Each number is 128 + 24 x the weight over its row's rms, rounded and kept within 0 to 255. Layers, rows and columns count from 0. Numbers have three digits each. The size before them is the row's rms in percent of the matrix's.

# layer 3 MLP down (transposed), 512x128, rms 0.0685, rows 504-511, columns 0-127
105:137127123128125116103096147120104134119148118119101146182098117127162133114155136137125127148134133165171128128106144164074107153159170143109144113151132099174096113128139087098092135125104138144132117103114122136125150177104120122144159141157105140104111131088071121121140109076116127135132135103138101173118096084147093115165142163131153142124140145193139141134114140085155106170157
091:139129099122159120139127085089102133103126140173143125120127137091119114137150159153078114112092090156096156107129125104112185126169145138109093120199138165100123127158150107138135124117137134139112150120147166163120119123121140145098166122095173116119125143114135119157125131111107107117093159138147129102118112156155141119151136124124085126107160141119175202161095093114138118117126
092:167109131107156109142122156110138134075134100161143078113137090119151141126142142131124138162143117135094116086121104103151147130150081154130145136139118095127156133182111100157125142159122083112119114101151134119166138109156134111107103124132150102146135096164083161118115087136115097175146123101151167124186161102155148128180148154129100125113135145160123120125096113133101101099112
102:099184159121172113132104145152118127148117152091109117133142150133099154101108114102101115142108148135151089104134119120092119088115117101117140109130171125139109093129160152127110123107101109182146147121156104143119141112132106128154125161115155156147137130093115086109153118106116155097086136128088175117120150127087144101175121124108100055133146153074142123115121097118133097108150
098:083097162152126121148101133143107135115149117120140142178164119097147161124142120121116119097148176099108173077107102128095148120120136126139134149146152140151165113137112155134132110141148084117127130149147088099141110120127112116117128108185127122134099151103127154162161156160097091152146159105146186137107122148121141152170160119143119098121159124093137170107097138111091157163156
111:175127086106099161114149163111160129120182100123102149157136150103149094112129121165159139104144106130146101159141128128128093136140102111099130120080127140131096154077134127127145168146161119146108100129088154160130136130149151125111113130113148161109116106127104124135149145174167122117133141127125099118070115117136137110164094099132142193125076152157131168118135124153122152140167
073:162170148139128113154145137137176098130105149130155116119094163127116159096154115138143108112138151092141140145156136152150124100152125153127141150160087116118132149151093174166174180175114129125115152121164132108131151115109103146157154119160110165186115164113127130157147123123141145108152141141126165150137110088168164168138169118108137161141148135126185154127111123141152119141128
111:120126128145157135107119096071122179164106146194133100100119132152157145167101168179110119112151151121122112123189128109121105146138154172148168142093125139088154141082132132099113119154159132097119105113145142118120131134105139111099128097117121135108136099115130089120103132139093138103098153111133156133110112134092164161127149142112147152094128113160146159127170127123096156113149
# layer 3 MLP up, 512x128, rms 0.0682, rows 505-511, columns 0-127
089:118156140133095141167160168184163122153119169158117154165103158113112124110117112079146155157121101088149154152139142136141103175104157097170129132099129118142128108106129128141126130115129098111141110162103104108145119133135125122137146121168108110188186114155134102135133104133170123163147101148127148148118167118132127154116122112153152085123109148121126090077139142145099099156151
088:111170166146106130125147117105113120159112148144135165133115116113131125138114088118123132068114141157166094183127123155120103113093131089128125149133152157126112081141161180135129129151087133149102111112145119149149098110123127146180125117159163126127107086158160137098121148165158170122124124168132122090120124099136165119066145132127154110147079152126130135153127110110126155167117
096:124125120147098147088089119132129127144150082123088121113115106146095104150141132159097137133110118099103125122168097196148119159124139162104108211107114121143121137120119117114086152091142150111089114126172119121175114132113146134096071120139119150139131135122117137150112111156130076139153123150116125173119153173132147109136154095119132161097145093126118128125141115108103145171126
100:105080134116141153104166119123162113150101128203122152114109134097145129090126142158129108147202081152163112092106144113115103137152127111093090127082087150128100162138130133110097145092103133106136123143119142132110161173132121138126124124099147167177156115135115146077123129146157101136117107120109114126148134070081131113110113126100145138119132140137141113106144125118142113134103
108:092133123175151109096110132134121105092106082082122109094126119150156098160144130169137173136107170146121152111154120117095117152154084149160129110133096081131136129143151145123139145142132089155136132157093148124120164130108120119131116160097164153118157103121127137152157150097141128152104125123132092122143098111148133160071149147150150139143171077130101142120140106120179118094103
079:118117135113169135125107102143115147132124130126155147153133148128156098175154138172144142190108118148151147109088101126139151150133129109121127105105176137137138091121175093113151078078127146113142132128098166156159108139105137086124121143132153104083142112132141111122106137153142129178107145133163151128120121149134104094144136139159093093136161145098093073143133181109127093116119
102:137108156129122113137133147146113099113137083127165142162104120131052169108137183096125153125154129145153154152136137105133149116146143155043152157179134140129157124152123111107116117134120086105089136147156139131132107148119143101101132130122156131131111155130118130125136128130145113153191143131123130143153149118112081102104157124123136106094156132152188156147086123105130152140111